Weights of a small GPT-style language model, trained from scratch on English Wikipedia: MLP 1024 GELU, rotary positions.
Each number is 50 + 15 x the weight over the matrix's rms, rounded and kept within 0 to 99. Layers, rows and columns count from 0.

# layer 4 MLP down (transposed), 1024x256, rms 0.041, rows 452-501, columns 64-95
44 56 38 60 47 64 48 36 44 42 58 51 81 50 56 51 45 43 01 34 43 58 59 32 34 85 31 38 53 72 40 36
40 43 40 57 50 56 78 52 55 64 66 55 32 43 49 51 55 36 40 70 57 56 32 58 37 20 50 51 75 78 36 59
22 41 24 58 56 39 45 60 85 78 69 37 30 65 47 68 57 47 37 73 33 68 81 39 39 39 23 55 55 54 93 39
81 31 56 76 64 24 40 57 62 58 50 70 44 25 74 56 58 31 64 62 56 70 71 40 53 42 64 29 68 53 10 68
28 53 35 13 56 55 61 57 69 67 64 44 65 50 36 45 66 59 31 31 39 48 32 63 34 59 30 41 45 54 62 30
31 50 40 46 62 50 45 53 45 34 79 28 77 68 55 54 35 60 44 93 54 63 59 52 55 47 43 23 71 38 42 34
55 40 46 51 58 58 51 41 71 45 44 34 48 48 79 92 25 69 57 49 48 36 50 48 51 50 59 37 74 46 49 36
58 58 47 43 18 70 52 51 63 39 20 53 61 51 21 32 43 40 60 38 71 69 28 26 48 58 76 61 25 59 60 44
44 30 46 75 71 39 44 54 82 35 51 19 48 50 68 41 35 64 75 53 70 59 52 46 43 52 29 78 54 43 76 32
42 63 55 52 53 60 33 49 61 56 54 57 61 44 35 65 48 55 49 47 63 39 55 45 53 86 30 35 31 69 37 56
39 57 63 65 49 62 47 23 56 21 56 33 78 45 51 46 63 48 93 24 53 56 34 44 48 64 67 61 28 70 31 42
54 80 46 27 54 47 10 36 39 59 37 32 52 54 43 51 30 77 60 40 49 42 39 32 58 52 35 64 58 55 85 69
50 37 69 49 54 73 20 32 39 70 41 56 29 41 47 65 40 47 39 57 51 64 79 88 67 28 24 44 58 49 42 53
41 30 49 21 73 46 38 44 47 48 26 65 90 44 45 56 49 34 49 37 60 69 43 47 33 49 44 59 57 50 40 43
43 65 56 51 55 68 40 35 62 56 54 34 86 56 58 54 63 44 42 23 46 44 45 40 49 57 52 38 53 35 62 70
51 46 39 46 59 57 50 53 63 33 43 15 27 71 26 41 45 64 48 49 42 53 59 36 56 18 57 45 67 35 70 65
35 54 26 59 56 49 58 25 53 51 63 43 50 42 58 65 41 37 39 53 31 39 40 58 55 43 51 38 50 58 59 41
42 43 36 42 48 31 34 34 65 69 42 61 65 54 40 36 56 41 45 31 52 65 59 49 37 60 61 34 61 50 45 62
70 65 64 21 38 52 45 71 55 80 40 06 50 33 17 38 66 31 16 42 64 65 29 41 27 61 33 58 32 80 53 63
63 59 67 13 50 57 45 37 54 70 30 70 48 48 60 84 57 34 58 23 35 34 39 39 55 45 35 58 25 40 56 64
50 53 56 67 55 29 44 40 32 59 32 58 65 50 47 41 58 63 68 63 69 35 72 24 32 90 58 58 32 68 75 63
48 44 15 52 56 02 80 66 37 43 60 33 58 49 64 53 44 36 66 63 66 50 54 57 44 45 43 71 38 37 58 76
53 65 51 39 55 44 17 10 41 59 24 34 47 61 48 56 41 51 34 47 24 66 42 64 61 65 24 66 43 40 53 31
54 56 36 36 59 47 59 38 37 51 51 71 49 48 29 42 30 48 52 26 61 54 53 41 64 32 38 63 68 49 28 42
68 53 61 45 66 31 42 33 47 47 40 36 96 55 44 75 29 48 67 64 82 44 51 60 45 93 27 56 48 45 44 26
57 37 74 32 44 71 47 71 33 81 58 63 36 70 24 49 65 69 72 46 46 36 29 31 46 40 63 49 50 77 82 52
73 35 40 68 42 41 66 28 57 50 25 25 56 51 33 47 15 42 58 35 28 50 37 60 53 70 46 88 30 41 50 83
36 49 45 69 52 55 37 47 59 33 55 26 54 44 34 29 58 75 64 49 40 45 38 26 65 44 43 40 46 32 48 66
38 58 40 55 43 39 54 28 50 49 61 60 43 39 46 71 45 47 52 51 41 31 75 45 57 41 50 52 45 38 33 37
46 47 48 67 61 69 56 45 46 50 57 24 40 43 50 56 45 65 64 49 40 57 61 50 17 31 29 55 46 69 55 39
74 50 52 11 67 39 65 63 52 65 61 56 35 47 59 66 50 14 26 39 43 68 44 27 53 43 50 40 67 61 53 62
48 66 55 11 54 63 52 24 71 64 39 35 37 47 67 60 36 60 57 35 85 61 52 45 52 61 51 65 57 47 57 31
38 45 50 56 43 61 34 56 43 76 36 72 82 74 20 76 49 40 24 36 62 49 33 45 64 54 20 38 33 66 50 56
55 60 49 57 57 43 31 55 44 57 46 40 48 55 66 53 39 56 53 63 47 58 54 40 49 61 57 47 58 71 64 58
55 39 39 48 78 35 50 47 38 52 60 56 53 69 60 55 49 47 54 50 49 64 58 55 31 42 49 30 43 78 22 32
52 46 46 47 56 60 67 48 40 53 26 44 63 34 72 33 67 36 43 55 65 32 56 53 41 35 22 38 39 28 59 69
56 75 39 68 47 43 29 53 79 42 25 38 66 34 54 75 24 71 56 32 58 86 72 62 47 62 37 37 13 32 51 48
46 69 70 51 28 57 44 37 42 38 33 55 59 41 51 51 67 61 78 63 53 52 47 40 57 38 39 29 49 32 65 57
55 37 82 39 59 35 48 57 32 74 65 50 63 51 33 43 46 53 15 63 51 62 42 20 49 34 44 74 35 59 83 60
26 56 49 61 52 55 31 44 51 33 41 43 51 56 81 48 53 19 60 37 31 45 59 58 60 56 61 31 53 61 34 59
44 40 46 83 78 51 45 67 27 49 10 69 39 34 62 65 51 39 24 75 52 55 58 64 51 64 46 48 47 55 61 37
51 46 53 92 38 21 44 26 59 60 37 67 70 73 49 47 31 56 80 57 41 49 67 38 56 57 62 46 66 57 51 52
38 77 60 53 38 65 56 46 48 70 56 41 72 47 37 42 56 54 62 49 58 36 46 41 24 64 39 42 59 44 43 44
83 25 40 72 53 50 61 38 66 35 43 67 46 53 51 49 49 75 34 49 66 65 34 32 52 54 60 61 41 42 60 34
52 77 57 63 52 63 03 32 25 58 35 66 70 60 61 94 51 35 51 39 53 56 60 57 85 42 62 77 37 42 49 43
37 62 69 39 38 62 46 48 55 28 14 84 69 38 51 42 69 33 24 55 38 24 56 25 94 60 55 60 50 29 76 59
22 34 32 43 58 65 43 47 48 61 63 48 57 52 54 39 46 44 42 74 48 55 71 62 46 50 35 64 45 38 66 40
67 48 55 54 11 55 37 24 38 58 64 47 57 50 49 45 57 71 79 46 48 46 52 61 50 01 59 51 63 52 40 50
52 74 57 51 39 56 52 37 53 60 31 58 88 63 18 24 29 54 44 61 44 54 63 44 27 40 35 44 60 62 85 53
59 60 71 59 54 48 17 51 39 51 19 69 52 59 43 69 36 50 47 61 39 55 30 53 26 50 49 43 70 67 50 36
# layer 4 MLP up, 1024x256, rms 0.0563, rows 453-502, columns 64-95
62 63 42 49 52 21 32 64 48 51 26 59 62 60 33 46 61 59 59 41 42 21 59 37 70 81 51 48 46 32 54 35
38 51 65 29 78 50 63 33 40 58 46 55 40 66 60 73 68 48 22 52 56 48 36 70 49 52 42 55 54 75 28 29
17 66 41 37 30 88 70 38 11 54 41 37 53 55 42 54 55 61 55 48 57 45 08 47 40 52 42 61 33 44 99 39
52 46 67 68 54 38 44 73 30 43 40 50 33 66 44 47 31 31 44 51 55 40 23 39 57 44 69 82 52 50 63 75
41 53 48 54 43 25 56 45 65 78 38 46 39 62 23 59 68 43 44 09 20 64 37 57 64 45 41 87 42 39 57 47
56 48 71 57 38 46 50 37 38 43 53 42 32 63 46 53 43 43 33 53 44 15 26 31 62 69 42 46 53 61 59 58
54 52 49 53 58 35 60 62 57 78 79 59 67 42 50 54 62 73 52 67 65 54 51 66 51 41 27 48 70 39 70 61
48 45 69 57 35 49 90 33 28 60 44 52 57 77 44 38 53 34 44 25 72 45 46 53 72 51 58 64 29 36 45 46
62 41 62 54 51 49 54 56 32 53 47 43 27 52 45 48 57 43 35 63 85 26 39 67 76 51 51 62 87 83 80 72
61 25 34 40 55 69 47 31 26 89 58 47 24 61 19 50 72 50 24 63 27 34 37 26 76 66 43 42 53 61 53 51
21 25 57 58 56 54 58 61 31 41 62 46 48 30 47 32 66 36 42 38 48 39 74 43 42 44 42 35 79 37 43 43
54 48 55 73 58 41 74 57 62 42 59 35 54 60 60 57 38 44 34 41 68 37 16 33 56 51 51 68 62 46 67 51
56 45 64 48 62 85 53 59 32 56 62 57 51 61 51 37 49 71 44 50 40 54 68 49 43 25 43 40 52 29 57 18
42 48 27 42 38 30 89 44 33 47 57 61 42 55 43 68 35 48 49 46 53 55 44 39 49 42 32 67 61 70 45 29
60 59 42 60 48 59 65 45 17 51 70 60 43 53 74 60 37 48 36 41 42 39 26 88 56 69 49 75 56 61 55 48
58 45 56 26 39 35 46 60 52 58 36 44 56 38 47 27 53 63 32 49 66 54 61 54 44 52 42 71 58 51 39 65
64 44 68 49 66 63 68 62 32 43 45 44 33 85 41 71 65 97 52 45 39 40 47 50 49 49 41 49 53 40 53 38
54 49 74 58 50 59 53 53 72 48 58 55 32 40 48 37 48 68 53 48 26 62 29 41 25 48 47 46 40 71 42 61
19 45 33 62 54 46 78 42 38 34 73 29 43 43 00 32 69 59 39 77 72 32 54 84 40 56 42 36 72 41 32 53
19 72 73 49 50 64 40 59 48 49 42 59 38 48 59 48 78 67 59 45 48 53 33 47 55 45 45 69 85 49 80 33
58 56 76 37 60 74 36 44 48 49 60 57 33 55 30 21 58 34 49 48 52 53 40 45 41 47 70 42 45 51 53 31
56 37 42 37 49 71 66 66 61 47 82 70 27 72 54 56 44 46 64 31 58 54 49 31 76 18 51 60 46 62 49 76
44 64 75 60 83 67 39 57 75 53 66 50 66 36 36 72 48 38 47 42 48 51 33 66 55 45 45 42 69 70 68 63
44 46 34 58 64 31 34 53 52 83 65 60 56 09 59 32 78 63 37 69 60 52 55 37 51 34 51 43 57 63 57 74
55 52 13 35 44 63 83 33 41 44 38 67 61 37 35 52 27 65 33 50 52 37 48 65 40 53 39 23 57 24 51 66
46 50 54 58 32 67 64 73 72 50 51 74 56 72 67 64 33 52 38 80 60 36 63 49 37 45 50 47 35 16 29 42
52 72 70 44 44 40 41 66 54 65 63 42 54 26 73 46 46 70 41 36 41 65 38 36 38 58 60 48 63 49 61 79
35 42 83 40 51 54 50 71 48 64 51 42 46 75 54 43 39 59 16 55 73 76 34 56 46 59 37 38 42 53 99 62
63 37 47 38 33 32 34 49 33 71 49 78 59 56 39 58 80 38 34 65 39 51 54 49 70 69 65 47 51 46 34 29
39 31 55 37 17 85 61 37 40 66 68 37 59 54 49 43 46 51 50 74 63 08 75 55 57 51 34 37 59 34 56 37
70 50 47 61 49 63 68 57 26 20 93 52 42 69 52 56 59 64 51 52 36 17 72 67 52 44 34 61 64 44 18 41
63 65 68 55 37 42 75 68 63 36 72 36 59 32 55 47 64 76 55 64 46 67 35 56 48 39 36 58 57 52 49 59
41 66 49 45 48 60 67 50 12 51 91 62 33 52 29 54 41 35 35 51 40 38 47 71 48 55 40 33 39 55 53 73
54 57 74 52 39 26 52 35 60 80 51 49 45 57 65 71 50 61 39 52 34 66 23 34 91 55 45 56 39 34 71 57
42 59 63 43 21 53 45 38 67 45 67 72 42 54 26 37 47 48 59 64 66 44 46 65 49 66 53 62 39 54 54 54
37 52 90 84 48 41 39 71 24 50 39 57 22 27 57 36 73 72 45 51 69 44 28 49 72 52 54 45 32 63 46 85
32 62 27 32 42 55 59 29 39 69 34 39 59 36 46 20 49 56 25 37 26 50 29 30 52 70 58 40 55 46 76 65
60 63 37 31 66 61 64 56 56 59 34 53 83 23 19 57 69 80 44 24 47 55 41 59 34 54 42 19 49 55 39 48
21 62 59 57 15 57 41 62 43 54 32 56 38 50 61 61 35 51 46 39 38 60 40 53 36 51 47 16 48 85 56 61
55 59 64 55 48 57 38 49 38 37 98 50 50 81 30 59 46 55 40 46 19 46 25 48 60 43 54 60 42 58 41 45
61 39 40 71 52 77 62 93 38 65 52 57 37 61 46 58 54 46 39 31 31 45 08 52 48 30 32 62 26 66 39 52
49 61 52 57 30 50 43 55 50 47 41 64 35 48 52 57 35 61 25 59 41 59 43 59 84 59 41 63 29 55 48 43
36 75 65 40 54 36 51 69 41 51 71 73 21 51 62 50 59 46 39 37 55 43 64 60 63 59 51 49 54 35 49 66
43 82 48 53 60 50 52 69 36 72 81 42 53 56 45 63 49 57 38 63 40 33 45 59 76 41 63 39 45 46 77 48
22 89 54 57 47 45 44 43 55 52 54 52 46 71 54 73 66 39 45 62 39 33 62 82 33 68 47 46 41 20 54 54
87 45 63 58 65 51 59 67 50 30 50 48 37 66 43 57 61 64 54 38 53 54 33 28 57 64 46 37 65 63 68 82
53 72 46 48 59 53 60 60 55 36 54 40 41 51 39 60 40 74 53 47 59 41 44 40 55 59 36 56 46 49 54 16
56 75 38 49 50 52 45 57 45 70 78 71 44 50 38 73 28 65 57 56 49 63 51 90 54 31 45 26 43 34 34 57
56 51 36 32 45 59 80 15 45 61 70 52 40 50 29 17 68 62 54 37 61 37 64 49 61 22 42 62 49 47 70 29
75 56 48 73 72 46 39 47 25 37 35 34 55 21 40 93 47 50 49 63 43 39 55 41 45 24 46 70 39 55 99 42